config = dict(
    num_hidden_layers=14,
    hidden_size=128,
    num_attention_heads=2,
    num_key_value_heads=2,
    head_dim=64,
    intermediate_size=512,
    vocab_size=512,
    hidden_act='tanh_gelu',
    norm='rmsnorm',
    norm_place='pre',
    norm_eps=1e-06,
    positions='rope',
    rope_theta=63300.0,
    rope_fraction=1.0,
    qk_norm=True,
    attn_scale=0.0875,
    bias='none',
    tie_word_embeddings=False,
    parallel_block=False,
    extras=['local attention windows', 'a norm inside the MLP', 'value embeddings', 'short convolutions', 'an embedding shortcut', 'skips across layers', 'capped logits'],
    init='normal',
    init_std_qkv=0.0406,
    init_std_o=0.00768,
    init_std_up=0.0406,
    init_std_down=0.00384,
    optimizer='ademamix',
    learning_rate=0.000865,
    lr_mult_o=1.67,
    beta1=0.9,
    lr_head=0.00743,
    warmup_steps=249,
    schedule='wsd',
    decay_fraction=0.839,
    decay_shape='linear',
    final_lr_fraction=0.1,
    batch_tokens=16384,
    max_seq_len=512,
    doc_mask=True,
    train_tokens=185300000,
    max_steps=11310,
    dataset='wikipedia_en',
)
Each number is 500 + 25 x the weight over its row's rms, rounded and kept within 0 to 999. Layers, rows and columns count from 0. Numbers have three digits each. The size before them is the row's rms in percent of the matrix's.

# down: layer 3 MLP down (transposed), 512x128, rms 0.143, rows 458-477, columns 0-63
# up: layer 3 MLP up, 512x128, rms 0.135, rows 459-478, columns 0-63
down458 095:440503513543513517471518511526469499540487481492507444535487462511511529498477472509490469532517511513489500467509477529501534515534518556529488465497488550541510494466504489542491529501507447
up459 100:513534527498504536518519502487476496501464504537500497513487521500525514458506458519514486522508499495503450452521496478478493512485480488497440513508517488510517513543471449513463494529460507
down459 089:427487493496488455487488515459530485466514466518502492454526457508475492497541518488495460494494484504518508503483522469489542500504489487529494457532541516540485528519533468489498513498504471
up460 100:536521505509499510458498490481530504479497479519481486515492503468519502485509498477481517473502471529496538512520471492471444512509488544539455472506534495540520488527488485507464511498530491
down460 097:520516501522473498489521464473548462493469514469497516463468475554523527509544506490530518505515493487476489500530547465506497481523523487477525516517452519514494570500479516522487493485515489
up461 118:496437469520512517493515542503453500508497510523493522479502539495552515506499530530494473521492502480490515509504472482474540483433476524473482515498508466499470501492486535475532509516469481
down461 109:502462454511477482508495491487509510499466522506512437472543504512525522513467478547483498476506536548534457535516494469512500481455516488475499492525505490472509477495511487522516501524504522
up462 105:503465488528479413514502498516496525529499505518500490540460502507534486514481513512510499524521482447513456535531469427533500531490566492480462521487488505448458532498516511488448501512460475
down462 104:487539546456520383520483505511487511503493474483457522480492491519474518503479501500480509491475489522514513527475502523515490498461461473513483490488501514535451513491530544501525496443518511
up463 101:522500488472522529487479516560506514551479503509526506471548533469504513453477529529498501509505510512519486460515509456451533499475489519498499500465499484531526470559512530486504480516472488
down463 104:521500512514461566485458491447506524480524516523506532511484504508492480482519478522558541528509540525514500490508509556484564534489457526479477520497454491479528498506506459503514501501503502
up464 098:514473488469492499493517532473535500503497491515455479494518511472529490493487515467465511461476505464491478500496473472497560493486513490509459506499462470482459521487527465481481477503470494
down464 104:448534459438465487440492521480515512487496507488465521492502489506528509499478525490526513474456449505455493497532522499530495530485555535444500499514488428544471492535498507523526483456485485
up465 097:515522493476520492485520525501472490518562524498513497534457513537542551484535540490491524473546503494526554512479514511483532488487499468486536486468530485512572467496533520487515493532552499
down465 093:558480471479494447506478527525499486501489521531537492461530510473498501529492549491494504495477485512506487516487473488505555490496482519513462446463499508498461538517507496528494524503499521
up466 094:493536526507501459463520498501551491477462503516465485505495510493472506484470502497472477498464470480512549478504471497476508512479480502528515500459532441497538490481472508470514476504464469
down466 090:492473510474497403493501495516479478452510504517519537509496517504504510499495512515531475489504502490539491519517534497478505530511493512536500493493511518475468464513540455495527451507530482
up467 093:521516504530507489488474496519499493483438514509493502498501508475521474536472500469474482494493527461505490460471451502497535513475489559514497487502560465508523513511489484487491569486498475
down467 117:520512506508550615520493475496544444472493470521506509550501497456531502499481495521500509462532509490485504505474524505504525469478452490502490461483509500511472462541492511486507520523494494
up468 100:510499538513566501481474471499494450517462494479504490549500517485491520509511479529488490493484496476518514483482464495489446506522479485564488513504521509487497517521531508503471500489484491
down468 097:504496464491483503513472449496520473507508476459527478491477510501507472469460501464471494579501466517546502518501519504476464465483471498522535471509475523493470482522488508480438536491528512
up469 097:511506473503455495468522508483470487498494465484485471529503533486504538483479483530543490493530513508540528508490501460516546503508503493529499471473482443449514520535495498512505489526458471
down469 102:445509528526517501448470478467510512521522504482448503481449517520545501488514531484470482484476479502487478520485535498517487502530498489495488524503513483448499457529448538523521535542505504
up470 107:521535502511470473514450473542500450497500500532476520469491520474504541483502481460480517489500496489509534514499481471474503514489502510494490525515494476499517506542504475465469494504484485
down470 105:477476499456517434472493586488508484498471496520443517465510484484506510558499491512482496515501535489536489514515490519509492473461468514527511445513489483512495504472491520517510476491522522
up471 102:504503479503493480490504528522517487502526509528498508556476467476528500518482500445493481519535492461513518518487488496473502490488517501514470507509507495495522533516502521522528471529507465
down471 102:469521513491486465509499514513545479499507489507514531484523510519524508479464473504524467517476464475492484455485505469510541559501481517483495478511539480472451480479497491487478510427520479
up472 096:515515460457501501470523506502482470437494507469463487526481522512522527503525495488536464503496548500514530487451489480498512549481518486517514495487493493511540487536546493463504509520529484
down472 088:497512497437513465490523495526493498499463490506494506466497525535522482508520537525492487537510536515494512497519544532494547457551487502440476497522512533546483517478476462512472503536458490
up473 100:519518463486512501497472496492479479529481472521475529499471525528492496530496523473540512520505482512549499517494500489469579490481514452487493502524573517512508508480512499470467493480475474
down473 108:527507535503458455507492488499502465485506483512483530488532513510453543505521512533502566469489469509501479470486539524500482519474485516527494463506504426472534528483524479502511446542500512
up474 094:542526496542490513500481503498502485524547485508507489509517499516498500481543487470501520473480502484514525493459484432472482522534550502483508510519504473503504473435494460505464578479538494
down474 080:515515572531478411500520442479492504508521513496531510501488509486498534520489472513496501513544493492512519466503475506503481514520529531547477479537525484483514487462490491493488494486494495
up475 098:537480530464500483521466544529489538497470542523502493502488501494498536516470472527471482488552538483504508504468508493515509535501510491479514457485515481448514543510497544502519476548518492
down475 093:503483474468507448504460512436461477473517491498471511458494474494529479510487524534497477475493546492484520526445491549510500551532488522479483503518523458506483505500489487502535552493502508
up476 093:520489456476506488485457515523494518494521516526529484560446509529525515464481537476498516516530530511487496485506518499490519505490512508465484517490520486485499484493514495450459521490506487
down476 102:478527472516450475509511521500530483475513538485476531505519505494487481508479506506463560490494530500486451511525453537496480509512481508495483499458530468566494509467501531516539492541508485
up477 097:524497491508499473479477539526494478520523483525536552555515497519515486462484492491522524533494495485490537529453514530468477508532512484460507454489510491470491533524519510485491500527499499
down477 095:479444503499492519512524477493488500515492503529493490501500481497512501494473460552516499505517481467554499530578524510519513486483504502480492500507498473485473500504493425496464495526525491
up478 095:499503503497512531533471498473470450475511508493535493486500542488504491474479522491510565534503484451484479475488493490510504535499524549512493460471497528473492484482478466515501492481497502